Weights of a small GPT-style language model, trained from scratch on English Wikipedia: 8 layers.
Each number is 50 + 12 x the weight over the matrix's rms, rounded and kept within 0 to 99. Layers, rows and columns count from 0.

# layer 3 MLP gate, 1536x768, rms 0.0471, rows 1169-1177, columns 512-767
50 45 68 57 71 50 47 33 46 36 49 64 46 45 35 46 39 28 44 32 39 36 52 51 63 59 41 75 44 58 56 60 49 44 67 59 22 35 45 56 36 60 33 60 65 49 68 56 63 58 58 50 33 62 54 69 25 45 64 56 57 44 63 63 38 69 44 56 45 39 46 46 57 31 26 41 43 72 49 39 52 43 60 58 49 35 27 52 66 56 66 45 49 53 18 57 52 57 40 43 42 41 45 25 76 47 45 42 36 49 32 59 43 61 48 24 63 57 71 45 53 48 41 34 67 49 51 51 41 31 81 43 65 69 56 56 55 46 38 55 41 77 52 42 56 62 35 54 54 65 35 61 75 07 46 47 57 41 27 41 44 34 48 70 44 29 18 38 61 41 38 44 58 45 58 52 72 52 55 58 25 36 47 53 64 50 58 58 58 48 46 46 73 65 44 46 10 58 39 50 56 50 33 65 39 71 32 54 47 53 60 45 43 45 42 44 27 37 68 43 49 51 38 32 51 47 62 37 48 54 51 49 46 49 53 73 38 54 48 58 49 55 40 67 47 62 57 43 38 54 53 68 56 48 35 74
66 58 64 53 65 60 43 48 32 62 59 65 50 52 59 61 64 34 40 73 58 58 44 72 80 66 46 50 54 50 70 71 42 55 64 43 56 48 50 40 55 56 48 57 43 25 61 43 53 45 42 71 47 33 33 56 45 63 46 23 41 37 43 49 69 70 46 48 54 75 45 43 60 25 60 41 35 54 27 40 57 69 56 53 56 50 43 33 87 45 62 69 42 42 60 55 55 49 51 51 57 41 63 37 64 48 59 40 48 45 47 45 30 46 43 53 60 31 71 66 56 40 48 45 59 49 45 34 47 66 70 58 42 40 66 71 52 57 27 55 29 40 68 77 43 66 50 37 47 31 39 63 61 59 75 58 25 45 55 58 38 62 46 59 65 45 47 53 78 53 46 48 56 47 42 55 67 43 52 27 56 39 50 72 50 64 61 41 41 39 35 51 44 30 53 36 34 56 32 55 60 42 33 47 36 66 51 51 46 66 42 57 50 47 34 36 28 68 36 33 37 31 52 52 24 33 52 48 41 48 46 54 37 44 68 67 69 39 80 51 67 37 73 61 35 59 45 53 56 51 60 65 50 31 51 66
63 63 55 61 65 57 61 39 41 33 48 43 54 43 55 73 46 46 63 60 46 50 37 63 55 49 41 41 39 50 34 65 26 56 65 59 47 70 48 41 55 47 56 49 43 83 60 38 49 55 46 48 60 61 32 43 43 63 59 58 41 58 53 62 64 51 33 36 65 36 56 64 45 38 47 41 54 40 54 49 57 52 66 38 30 36 43 55 53 54 37 55 67 42 60 60 55 36 63 59 39 50 30 66 61 52 61 58 50 31 55 41 45 49 34 47 63 70 50 53 56 45 55 48 72 45 29 56 38 55 60 29 42 44 55 67 45 64 46 39 46 46 46 67 41 46 43 75 54 70 47 62 63 52 43 65 69 68 44 62 25 46 48 36 64 54 46 55 43 56 63 54 40 52 47 61 52 20 47 61 56 71 54 54 51 36 44 61 34 40 37 43 61 28 57 38 49 63 62 50 52 67 27 50 34 60 73 50 46 30 73 61 84 64 37 42 37 44 52 70 22 62 47 46 44 45 49 60 32 43 54 50 48 56 52 43 53 52 50 46 47 35 72 50 29 44 53 67 39 53 39 35 29 51 36 47
55 58 55 55 63 53 73 48 72 63 51 32 39 56 53 54 41 44 42 47 56 45 72 64 55 78 67 64 34 57 64 63 57 59 32 58 43 44 56 55 47 60 61 65 33 69 24 46 58 57 77 61 26 46 29 46 41 48 52 33 26 40 36 56 55 69 50 64 52 31 47 28 55 57 58 42 26 51 40 63 37 52 42 59 39 54 50 68 52 48 49 56 52 62 34 58 57 53 48 60 47 37 56 58 69 50 47 28 72 52 36 47 44 48 48 66 47 31 49 34 51 48 51 51 51 34 53 56 50 44 54 47 53 51 59 50 57 64 54 58 79 64 54 31 61 11 52 42 60 57 44 56 37 34 47 51 56 49 50 52 59 64 29 60 17 67 65 25 60 49 39 58 33 54 50 54 52 46 55 55 30 54 75 48 50 32 67 63 39 65 41 63 34 59 51 63 59 48 32 44 55 65 45 57 50 45 47 66 39 64 68 64 60 47 75 42 61 49 54 56 68 45 38 40 24 47 49 59 42 46 59 48 42 47 64 53 47 45 78 58 41 37 45 59 58 45 41 38 63 39 40 81 32 35 22 53
50 50 48 52 56 64 56 62 66 45 48 45 64 64 64 65 56 70 47 64 54 36 52 39 46 50 65 55 50 29 55 60 62 19 56 39 45 44 78 55 58 34 61 43 40 72 42 39 32 65 68 49 45 21 25 44 59 47 42 60 59 39 65 31 44 61 48 66 72 37 32 45 45 36 52 57 47 59 66 51 56 54 62 62 41 45 30 48 50 26 44 65 54 36 66 52 55 29 65 51 45 62 44 42 63 28 56 54 43 38 39 62 37 59 29 31 57 45 32 65 60 39 59 60 35 15 44 57 56 37 40 64 62 62 67 47 76 39 33 75 52 51 44 40 37 47 55 49 50 39 49 51 49 38 62 34 39 41 55 44 40 52 59 34 48 57 32 45 71 63 49 60 57 53 31 58 71 35 50 69 54 69 63 55 72 76 65 70 39 61 40 62 48 42 39 40 59 41 54 35 66 57 51 58 44 52 46 59 60 40 49 65 69 44 64 71 43 45 36 58 31 65 34 30 41 47 54 26 50 26 33 34 47 35 53 48 63 60 44 47 52 50 30 33 53 43 49 41 52 30 35 73 59 63 36 37
73 52 66 72 56 67 57 72 45 50 55 65 61 69 47 47 61 70 45 61 67 58 33 35 64 58 67 41 81 25 31 74 43 34 51 35 49 48 64 43 48 53 62 47 51 55 39 40 50 79 62 71 39 37 53 39 60 33 42 49 47 52 53 36 60 55 44 62 50 36 54 55 45 40 60 43 41 37 48 64 44 53 57 52 48 63 47 53 51 34 63 52 59 68 68 44 45 40 37 50 47 69 55 43 38 43 55 44 60 44 47 39 35 55 47 47 52 37 49 37 52 43 44 59 43 54 53 41 49 61 57 51 45 62 53 53 43 71 60 39 55 44 58 47 49 55 63 49 58 38 53 79 44 59 74 48 43 49 56 53 51 53 64 49 49 42 62 68 52 51 50 47 61 40 54 56 70 57 49 36 67 36 63 52 56 63 45 60 56 77 57 34 45 31 47 64 59 39 63 36 40 54 44 31 75 50 66 42 66 80 57 67 60 22 43 54 57 50 34 47 62 59 69 33 48 38 45 71 62 49 44 44 49 70 57 48 45 77 50 46 38 38 65 47 68 51 22 52 77 39 63 55 44 49 41 42
52 43 50 35 50 55 53 46 36 49 29 56 61 73 45 60 34 37 55 66 41 40 67 59 58 62 49 45 41 54 51 54 63 40 53 32 53 60 55 57 63 58 42 72 55 75 48 49 51 51 64 45 59 47 50 65 52 70 55 51 52 52 38 38 38 68 27 32 55 40 72 45 51 49 43 42 55 63 74 29 55 48 48 44 79 38 43 48 50 45 66 42 39 27 69 36 41 32 46 58 06 25 50 81 29 68 46 42 41 67 63 59 55 55 65 76 34 46 41 63 29 44 43 50 35 29 41 46 34 34 64 40 41 43 48 69 48 42 36 40 47 54 52 38 61 54 54 68 67 67 47 40 59 39 53 69 35 29 56 45 68 61 54 47 43 33 35 47 59 56 46 75 50 66 56 28 52 53 63 43 58 43 49 35 51 40 70 49 28 53 29 61 50 58 38 41 48 62 73 39 40 66 55 46 28 53 68 34 31 55 53 58 35 55 41 34 33 51 45 56 42 64 36 41 54 68 40 62 46 53 58 34 37 64 54 37 44 56 64 40 32 42 77 57 49 74 57 58 45 52 27 56 47 38 55 61
56 63 56 33 45 50 59 52 61 59 45 39 42 49 51 50 64 53 35 34 56 53 60 41 68 26 49 36 45 62 28 56 38 47 56 43 71 42 71 50 74 47 27 53 80 56 61 45 56 66 49 59 68 60 26 39 53 57 54 52 68 66 55 57 56 69 37 39 68 49 40 50 28 61 57 41 56 59 35 63 42 50 55 57 37 55 10 65 50 44 51 27 36 26 50 41 44 33 62 56 42 49 40 69 65 54 47 59 54 38 38 57 47 62 49 60 26 54 54 50 23 45 51 40 35 45 21 51 32 37 51 44 55 50 58 68 47 66 50 22 25 40 51 53 45 46 42 41 40 52 43 48 78 44 42 36 44 47 64 50 38 57 29 49 59 41 50 52 44 29 58 42 52 67 51 40 47 11 50 58 56 44 58 36 47 34 64 65 51 59 21 44 41 46 43 36 59 55 73 57 38 44 50 42 47 38 46 49 31 49 67 75 55 52 58 69 53 45 40 44 51 36 39 48 51 56 42 58 25 28 62 44 41 44 51 58 60 44 45 36 50 39 57 22 64 54 50 38 45 48 37 55 48 47 58 64
42 54 59 50 39 65 48 50 64 32 59 58 48 50 46 68 52 20 57 49 38 63 37 51 47 68 55 67 62 56 31 35 64 44 60 56 62 34 51 57 40 37 38 60 59 43 41 44 43 60 53 39 56 32 39 48 32 33 33 67 54 40 47 53 44 53 44 32 41 42 58 47 48 45 75 38 43 67 37 37 45 38 59 50 40 60 43 46 55 61 46 24 39 42 53 52 53 43 58 50 54 48 34 65 56 35 66 44 41 20 46 32 61 49 54 54 31 47 46 61 50 66 41 60 49 30 59 35 31 43 59 39 53 40 49 50 53 50 32 43 56 74 61 43 31 38 61 46 47 75 55 71 50 48 54 31 70 40 49 45 52 45 61 67 55 67 45 49 67 37 37 65 50 46 38 52 69 53 71 77 24 54 34 43 59 51 58 81 41 70 20 40 63 33 47 60 49 51 59 51 73 34 51 57 48 30 53 45 48 45 61 59 59 49 62 59 41 62 37 28 54 66 39 44 30 45 48 74 72 56 52 25 74 47 34 56 52 51 41 47 43 47 42 34 28 49 35 45 59 43 55 65 36 51 35 42
# layer 3 MLP up, 1536x768, rms 0.0479, rows 1169-1177, columns 512-767
49 49 31 54 40 39 25 51 42 37 59 40 46 39 33 59 60 50 50 32 38 60 49 47 58 50 40 47 69 48 67 45 61 36 55 68 63 56 58 44 38 51 52 58 51 57 35 19 41 28 62 47 35 34 51 67 33 63 55 51 53 54 53 54 67 58 34 37 44 58 61 43 41 30 20 46 43 61 41 65 69 55 43 74 50 43 51 46 66 65 49 60 50 39 68 24 54 58 50 61 66 25 43 40 59 51 29 30 42 67 41 70 46 40 62 37 66 58 56 30 57 48 46 49 45 38 42 37 40 49 73 25 54 77 50 30 42 60 25 46 44 29 52 62 21 36 40 56 54 69 25 52 31 41 27 61 60 42 33 66 41 24 37 65 47 55 17 54 23 47 49 48 33 35 84 47 40 54 34 53 49 68 67 51 58 31 56 43 51 22 35 52 61 70 45 65 35 48 42 75 73 23 51 63 42 38 47 64 56 48 66 38 50 62 43 57 46 32 48 55 44 39 52 39 46 41 56 44 54 36 39 60 47 36 57 53 64 44 67 46 67 34 38 68 58 58 39 35 21 45 85 68 57 56 52 52
69 49 49 47 32 66 64 34 49 55 31 49 72 36 48 50 54 65 28 36 36 60 45 44 48 62 62 70 37 68 52 64 26 53 59 44 60 56 60 73 42 59 16 38 37 54 63 30 18 43 61 56 36 40 69 71 44 55 58 48 46 44 40 41 60 42 40 56 32 59 53 37 59 42 36 58 55 49 48 44 69 46 65 50 66 62 63 55 43 37 68 46 51 70 48 39 33 68 45 42 32 58 38 47 42 56 44 44 54 42 58 57 61 37 35 53 34 56 32 64 43 63 44 49 56 58 43 46 68 59 44 61 52 47 41 43 62 68 68 61 73 37 56 54 46 49 57 59 44 17 46 38 44 65 42 67 53 57 43 55 58 49 33 60 54 55 72 50 52 49 42 46 49 69 41 65 37 42 48 58 57 44 33 41 52 77 30 37 54 71 29 21 44 40 73 62 57 49 40 34 32 67 37 49 47 57 59 77 40 47 51 41 43 33 48 64 51 58 50 47 60 34 57 62 59 33 33 63 64 37 35 40 51 48 41 42 60 36 46 44 62 57 35 45 56 37 63 53 51 45 57 54 54 53 35 74
51 47 34 66 44 38 52 68 44 62 45 42 35 48 63 59 35 48 58 35 63 76 21 44 72 43 36 41 38 40 50 46 46 56 53 49 42 60 35 24 58 51 35 53 60 63 48 61 45 45 47 46 62 52 33 41 53 49 34 43 71 38 52 71 52 50 53 61 60 52 19 55 66 34 55 68 64 55 58 53 70 46 42 72 63 59 39 48 60 52 37 52 76 52 68 53 49 47 49 54 56 61 45 15 34 43 53 53 53 36 41 49 53 65 58 53 70 37 47 45 44 30 56 48 52 61 33 52 45 66 50 46 42 34 38 34 46 63 35 61 61 49 50 41 69 69 55 45 35 58 48 74 52 34 46 65 66 56 64 49 38 55 37 40 45 67 61 57 43 54 53 36 40 42 62 62 35 45 66 55 45 61 43 42 60 50 62 50 53 36 44 44 34 35 43 36 61 49 56 48 35 46 53 45 67 55 45 54 74 45 55 41 47 43 53 23 46 36 67 61 58 56 37 66 45 56 48 38 44 35 47 53 51 28 53 71 34 32 45 49 37 41 55 55 51 34 51 46 52 66 76 44 65 58 51 60
50 52 32 52 61 31 30 49 46 28 45 68 48 41 51 51 61 46 49 16 60 51 42 55 55 49 50 51 46 40 60 47 47 58 36 65 42 60 32 35 43 62 56 50 62 46 31 54 74 44 67 58 69 62 52 56 68 59 45 57 48 37 47 58 49 45 25 53 41 45 59 57 67 56 57 56 50 58 38 69 30 43 39 62 43 38 55 36 42 36 59 57 60 48 39 45 47 30 66 41 44 57 33 44 22 50 32 62 41 44 52 69 60 63 34 41 54 31 51 26 59 76 57 37 23 49 34 62 45 52 47 40 62 49 27 39 44 58 39 45 44 47 52 35 46 52 72 64 32 46 61 62 61 30 56 47 35 55 52 39 55 42 25 83 48 40 47 50 47 34 28 66 67 78 60 70 35 59 63 47 34 38 59 60 56 67 38 45 48 43 29 51 49 27 54 64 52 72 59 57 63 48 52 34 61 44 43 42 45 47 60 55 63 35 42 60 47 67 54 70 58 47 75 46 61 43 46 50 50 60 51 52 48 46 49 60 55 45 50 41 61 58 46 62 66 63 51 28 46 47 56 35 49 75 48 79
38 71 37 43 54 34 57 51 54 35 45 43 43 63 35 42 50 52 39 58 54 46 68 29 36 65 30 61 29 47 48 62 65 48 47 28 68 55 28 44 39 50 64 39 57 58 44 63 41 37 53 61 62 60 55 70 43 58 61 49 68 56 48 47 49 75 48 60 32 33 50 64 58 62 43 37 35 38 38 44 58 66 57 70 65 22 54 43 36 53 40 51 42 54 28 38 60 47 74 49 42 47 28 57 43 64 50 25 48 62 45 23 47 40 66 55 38 62 27 64 75 43 28 41 56 64 40 44 53 55 45 59 39 46 68 61 55 55 39 67 53 57 62 38 35 54 72 61 45 63 48 55 54 42 39 53 65 36 58 44 49 60 42 49 80 54 27 34 57 50 70 61 46 48 64 49 53 34 69 46 55 70 68 63 60 36 65 54 42 43 48 58 34 62 39 54 59 34 49 50 60 66 55 70 63 53 52 33 60 43 51 75 46 54 37 61 41 28 70 43 64 54 46 67 56 59 59 53 33 82 53 70 48 21 70 45 48 60 45 57 51 61 50 52 45 48 69 51 42 61 43 68 65 50 44 62
53 50 60 54 56 67 34 57 37 69 56 44 32 32 41 46 65 36 43 44 39 28 37 58 58 60 46 55 49 56 57 31 49 61 58 63 42 53 55 46 72 66 53 69 36 45 57 40 73 64 58 59 40 52 52 71 62 62 24 37 38 46 55 83 34 62 30 51 57 57 49 56 51 52 53 41 38 53 57 43 58 59 56 35 59 51 43 64 45 46 42 61 51 47 51 76 71 37 55 39 25 46 59 63 51 29 46 41 52 48 37 58 37 31 52 49 37 46 48 52 33 47 64 35 69 58 49 62 58 52 51 59 63 49 47 54 39 65 36 58 66 27 45 52 47 39 38 46 61 52 39 45 17 46 35 63 38 57 46 46 46 50 48 55 45 46 61 40 52 43 46 44 30 45 43 61 40 34 75 56 37 33 52 67 25 29 65 51 39 52 48 41 46 64 50 35 38 62 50 55 55 46 37 48 47 56 54 40 41 30 50 52 44 34 51 36 52 56 49 51 35 30 42 74 47 64 60 53 27 43 33 42 61 49 49 61 42 55 60 61 48 47 53 66 37 51 55 49 52 68 48 48 35 43 70 47
33 39 64 43 34 53 48 54 51 64 42 62 36 55 52 51 65 45 51 33 55 57 46 64 35 19 59 54 60 45 47 48 26 60 62 75 74 50 62 42 48 57 55 67 63 63 41 44 38 57 58 37 46 56 49 64 46 57 47 52 50 67 68 36 48 69 41 42 67 41 65 30 39 46 41 51 63 53 35 50 52 35 44 17 42 63 46 53 55 54 43 73 58 45 53 42 36 44 47 68 20 41 64 47 49 70 41 48 56 51 40 48 38 54 52 75 45 60 37 52 38 58 25 34 42 19 45 70 51 40 42 74 77 62 26 69 54 47 45 40 74 48 53 39 73 30 54 28 67 50 50 47 62 49 56 23 49 85 42 51 35 33 42 59 40 48 59 47 44 44 36 33 31 66 56 62 35 41 70 67 60 62 58 44 50 31 55 54 28 39 46 73 64 57 64 56 60 69 43 55 51 42 29 48 51 36 66 36 44 55 64 69 72 49 45 33 40 45 22 32 53 38 33 35 48 46 33 47 44 43 56 41 33 60 50 39 69 45 57 60 63 49 57 37 55 60 38 51 44 48 58 37 53 56 44 37
28 29 42 35 57 55 62 52 45 49 56 48 31 38 42 37 43 68 51 72 46 65 61 59 42 51 74 37 31 49 29 66 62 58 60 53 39 46 46 61 59 56 52 23 41 42 63 42 49 62 46 45 35 54 34 54 52 59 57 50 60 58 38 35 60 54 72 39 33 31 52 67 57 64 45 34 62 50 56 36 41 48 44 65 53 32 35 50 43 47 42 50 64 36 42 36 72 37 56 28 55 64 45 70 40 63 43 56 40 63 36 67 55 44 43 65 53 36 59 59 48 44 40 44 31 52 37 57 41 49 42 56 46 65 53 52 60 56 43 31 64 62 31 38 47 51 60 41 63 40 45 59 52 45 66 31 44 58 48 54 58 57 40 58 54 43 53 58 51 53 63 39 76 60 58 47 42 32 43 65 29 58 49 59 52 58 56 63 35 61 58 54 53 66 45 41 42 39 62 44 44 50 51 49 50 20 35 40 53 72 35 62 16 46 50 67 38 47 52 26 44 67 59 38 35 52 39 45 52 37 66 45 37 50 63 56 62 70 39 37 40 53 39 43 40 53 61 44 34 63 37 64 74 47 48 53
56 53 47 27 56 60 34 69 33 49 35 53 53 57 48 45 56 48 61 43 56 45 60 39 44 51 40 56 68 49 62 62 40 72 68 25 68 60 48 45 39 53 59 52 52 76 57 71 61 50 61 50 63 66 55 44 41 68 34 37 47 52 41 57 56 74 49 40 66 59 31 43 53 41 42 65 51 50 58 63 44 70 52 49 49 53 47 34 47 36 49 58 52 37 43 57 53 71 54 59 66 49 54 53 63 66 22 68 63 80 47 59 42 64 49 46 54 49 46 42 52 48 41 55 44 50 37 44 39 36 39 59 55 46 51 34 31 48 67 66 45 50 60 48 58 39 57 33 73 50 28 60 50 59 57 45 57 48 40 70 62 56 42 57 32 59 56 47 61 35 79 40 53 54 56 55 46 52 46 42 42 54 56 39 45 53 42 40 55 43 56 55 17 65 42 55 36 53 42 71 59 53 34 53 55 53 43 74 37 52 52 42 34 55 58 42 53 50 33 77 61 76 63 49 74 39 48 46 58 48 37 49 62 45 69 36 57 37 69 37 58 36 63 67 48 56 54 38 23 54 64 61 70 50 52 68
# layer 3 MLP down (transposed), 1536x768, rms 0.0399, rows 1169-1177, columns 512-767
48 37 62 29 49 58 40 47 43 61 66 33 58 66 60 72 56 46 34 62 46 63 41 46 62 44 49 43 34 44 48 55 57 53 57 42 48 75 49 57 60 33 42 56 67 46 38 50 46 40 47 41 29 65 68 37 50 37 66 39 47 54 49 27 58 71 55 29 48 54 53 23 66 60 58 40 45 38 35 68 54 55 36 67 54 43 32 63 49 56 39 66 45 63 39 60 58 38 46 57 45 45 39 55 48 28 38 36 55 48 67 58 34 68 53 63 69 28 57 47 34 10 41 50 50 51 64 43 64 57 62 49 56 51 46 43 55 64 54 51 55 41 48 55 30 50 32 52 55 33 52 56 23 44 56 46 66 64 61 43 41 61 46 37 53 53 60 60 27 47 62 61 35 47 65 27 68 56 50 34 59 28 65 77 41 42 62 64 76 42 33 52 39 36 39 58 51 15 51 39 23 29 48 56 59 50 32 21 43 37 58 32 32 49 29 44 35 39 59 46 55 35 72 54 56 51 27 62 45 56 38 67 42 59 33 38 44 60 54 58 69 56 39 55 41 58 52 44 33 44 66 53 62 21 56 48
55 47 45 36 27 48 55 53 66 36 51 62 44 64 37 49 72 53 75 52 44 62 55 61 64 40 45 45 49 41 60 43 67 67 35 39 42 44 65 53 54 53 72 60 28 53 42 71 30 65 52 44 48 62 62 50 50 72 69 67 48 67 64 53 64 53 31 55 60 65 54 62 61 41 50 34 59 45 46 49 60 68 50 42 53 37 41 44 49 40 35 41 38 43 56 66 40 44 27 33 37 33 40 40 52 48 54 51 41 48 46 42 52 48 53 44 59 44 62 46 39 54 55 62 55 61 52 50 61 65 38 49 70 44 46 50 51 57 36 34 40 59 37 38 39 44 32 49 78 72 32 41 44 66 45 44 58 57 66 55 46 36 40 39 41 50 52 59 47 42 42 54 66 48 44 64 39 75 57 59 39 48 73 46 50 60 59 50 55 22 39 45 63 62 44 66 41 60 54 51 50 55 50 48 32 40 60 56 54 56 62 34 55 36 66 60 48 52 35 43 45 47 50 51 49 42 55 69 66 41 50 51 56 56 60 57 54 57 63 51 53 52 48 70 29 52 58 41 53 34 24 71 51 58 63 65
51 52 61 34 47 47 51 63 44 49 47 53 54 50 47 73 34 71 61 47 23 48 50 38 45 61 28 78 64 71 57 35 54 59 62 51 49 28 62 42 54 64 54 58 67 37 54 70 58 33 37 56 49 39 43 55 59 47 55 59 47 51 32 40 32 48 55 29 65 52 45 46 36 49 65 57 29 58 45 55 47 62 40 56 51 55 45 54 43 57 56 52 39 60 38 24 49 43 28 43 47 54 43 63 47 64 43 53 42 35 56 54 34 48 48 61 60 64 43 44 45 43 62 57 66 42 46 48 48 61 55 48 60 52 59 53 60 41 64 42 48 72 53 40 57 46 61 41 51 52 66 74 56 80 43 48 41 55 54 55 39 52 68 63 24 43 60 31 58 62 41 54 50 56 49 42 62 50 49 28 36 39 66 33 62 63 46 41 66 41 51 59 35 59 44 55 56 55 26 39 40 51 29 38 43 50 58 56 46 59 48 56 49 59 57 72 51 63 51 33 59 37 40 47 49 49 48 52 73 60 34 53 47 34 43 61 45 56 56 69 57 34 43 61 50 18 56 28 47 55 55 47 41 48 58 33
59 48 55 38 42 52 47 17 36 55 62 64 40 37 54 33 54 56 26 25 58 46 31 76 40 68 45 62 60 61 51 63 42 48 66 45 51 80 43 32 57 44 63 41 53 42 55 36 55 54 50 53 79 36 32 55 62 45 86 37 49 49 54 64 40 56 36 54 46 54 32 43 13 52 41 69 61 38 44 58 61 67 62 57 62 42 50 52 46 49 54 70 21 38 36 61 50 37 53 55 47 29 59 69 81 35 45 33 40 45 50 32 51 74 34 48 18 52 42 63 28 34 64 77 78 48 37 59 56 63 49 58 66 99 62 38 43 57 58 72 65 44 39 53 72 52 54 78 42 48 47 54 55 47 44 50 52 55 26 51 43 41 47 52 31 44 47 51 35 33 70 54 26 53 49 27 60 49 41 39 59 54 39 71 66 52 48 56 61 58 38 68 54 56 81 31 61 61 45 70 26 32 25 62 46 57 74 49 23 34 53 40 30 61 58 54 36 76 59 47 36 39 35 68 37 44 75 48 58 60 69 51 49 50 57 55 53 48 52 46 66 49 46 52 40 46 52 62 47 51 30 65 64 53 60 47
75 60 40 53 28 58 59 47 54 57 40 42 59 43 62 50 64 47 64 52 64 56 61 50 64 61 56 62 42 54 49 60 51 74 41 68 65 49 49 28 46 51 47 64 57 61 67 58 66 48 39 29 46 60 64 05 66 41 41 42 43 55 43 75 32 44 73 45 21 73 43 43 45 60 69 58 41 30 44 46 48 81 65 31 22 68 57 36 43 38 48 86 49 37 59 51 64 34 46 46 31 62 35 72 35 51 60 24 48 73 57 62 56 27 28 81 74 46 49 56 41 29 59 45 65 58 50 29 61 48 59 57 41 58 47 44 50 64 45 23 43 47 47 59 56 50 60 39 54 40 41 56 36 56 63 73 51 40 34 40 47 37 53 42 42 51 52 51 42 51 67 54 45 72 44 70 54 63 61 50 63 45 47 54 43 37 59 41 59 48 52 42 33 33 70 47 52 54 46 78 71 29 68 45 41 58 55 47 60 45 53 49 48 43 36 29 56 42 62 61 61 61 36 46 27 60 58 29 44 50 65 41 86 58 54 51 41 45 58 39 35 41 48 46 32 56 60 50 70 47 54 54 58 40 34 27
29 51 44 46 45 50 53 35 54 41 46 64 66 62 68 49 57 68 65 39 49 49 60 44 53 59 53 45 57 62 39 73 61 57 55 51 28 39 61 62 56 42 30 44 50 64 50 66 23 42 48 62 54 49 43 48 60 47 55 41 46 63 57 43 53 49 62 35 56 34 54 32 73 51 50 52 44 44 39 45 52 56 57 60 54 58 53 43 52 46 61 57 57 55 54 56 37 56 52 47 57 54 34 35 57 44 53 51 44 62 51 52 38 48 72 42 60 40 53 54 55 39 36 61 44 48 39 44 51 39 63 55 46 00 57 64 50 46 53 51 51 53 38 53 53 27 47 61 41 43 61 49 41 47 46 49 48 57 57 54 30 58 56 46 47 65 46 38 50 36 49 73 61 04 54 99 55 38 66 63 53 38 55 58 71 53 56 39 26 53 55 47 35 61 50 60 48 45 79 51 99 58 60 40 41 57 44 55 48 63 57 42 43 63 60 63 35 50 48 52 38 54 50 30 41 52 47 60 51 60 67 58 40 57 44 51 56 51 50 44 57 41 44 49 59 41 61 43 56 40 59 56 59 51 38 36
49 25 51 50 48 49 47 54 31 64 45 36 63 58 50 46 58 54 42 31 48 20 56 57 51 44 61 72 38 31 50 33 58 41 42 52 50 39 58 19 43 61 59 57 63 38 40 41 59 35 43 46 43 34 37 60 82 32 25 46 52 53 63 43 57 66 73 45 46 59 65 55 53 40 21 34 41 51 46 34 78 51 53 61 79 43 56 53 57 56 60 35 45 57 51 66 47 32 63 68 34 55 49 47 33 67 53 39 43 64 55 57 57 42 37 72 52 47 45 43 64 50 39 33 30 60 47 53 54 52 42 59 49 12 48 44 42 37 46 43 53 67 58 51 51 62 45 43 39 62 41 65 58 41 49 61 34 38 59 42 56 48 65 61 49 48 31 42 59 48 38 66 38 59 56 55 58 60 65 51 37 54 41 33 48 19 59 41 53 72 36 53 47 43 55 51 46 68 42 43 41 43 32 56 42 57 38 62 25 54 30 64 61 65 48 62 43 63 50 62 47 82 55 56 46 50 52 53 37 36 29 63 29 61 57 61 43 39 60 41 29 53 47 58 63 66 44 28 57 61 44 45 52 56 65 40
55 41 50 46 45 51 53 53 34 59 47 49 58 45 27 37 66 57 60 63 68 60 36 47 59 34 76 65 52 41 69 51 64 42 38 25 32 49 43 49 60 59 68 56 35 34 42 22 45 50 64 44 60 63 61 60 30 44 67 50 52 35 58 59 50 30 48 20 42 68 47 68 35 59 48 26 56 47 56 43 43 46 35 55 23 47 67 41 42 42 48 30 22 37 68 53 40 46 49 61 42 58 44 48 49 46 41 49 40 40 73 52 69 42 51 64 58 44 67 28 51 69 41 43 49 68 61 58 49 69 64 60 62 38 43 41 45 47 58 50 45 52 55 45 44 61 57 56 41 53 57 44 45 49 47 67 33 57 44 62 47 52 55 48 37 60 41 47 43 71 35 64 51 53 41 68 53 47 39 48 56 52 50 47 40 46 44 37 58 27 56 52 28 66 76 51 57 20 51 57 51 64 57 38 52 37 57 42 56 38 36 65 37 54 69 37 71 61 61 34 34 48 56 50 56 43 37 53 54 47 34 46 48 56 55 39 65 56 34 33 45 72 53 26 50 43 51 45 54 40 37 51 40 46 62 40
61 53 52 56 48 55 54 43 47 43 47 43 49 47 53 58 45 42 48 50 72 68 34 24 31 38 50 57 52 44 44 45 54 43 43 49 58 48 51 63 52 46 37 60 62 49 57 83 43 46 58 30 55 48 46 39 37 40 53 50 46 50 58 42 47 43 55 33 48 48 44 69 46 47 25 56 52 45 61 54 35 76 41 32 51 54 56 45 50 60 54 38 44 46 62 59 58 49 50 52 31 60 38 64 59 38 60 59 55 35 55 33 35 41 38 29 61 64 45 49 49 32 67 42 46 52 57 52 62 40 47 33 56 00 31 47 45 49 38 49 55 39 63 64 46 29 58 44 52 48 40 41 43 38 46 32 50 46 45 49 50 40 58 56 70 43 42 44 48 55 50 39 51 64 66 98 54 49 36 52 50 60 54 55 66 51 59 56 33 65 59 41 56 56 14 53 45 46 63 59 99 49 37 58 36 40 59 53 27 54 51 60 54 59 55 45 65 57 66 47 50 44 42 48 44 53 46 49 53 65 41 70 57 58 60 40 59 38 60 54 52 48 29 62 50 55 55 55 42 47 41 43 55 50 46 55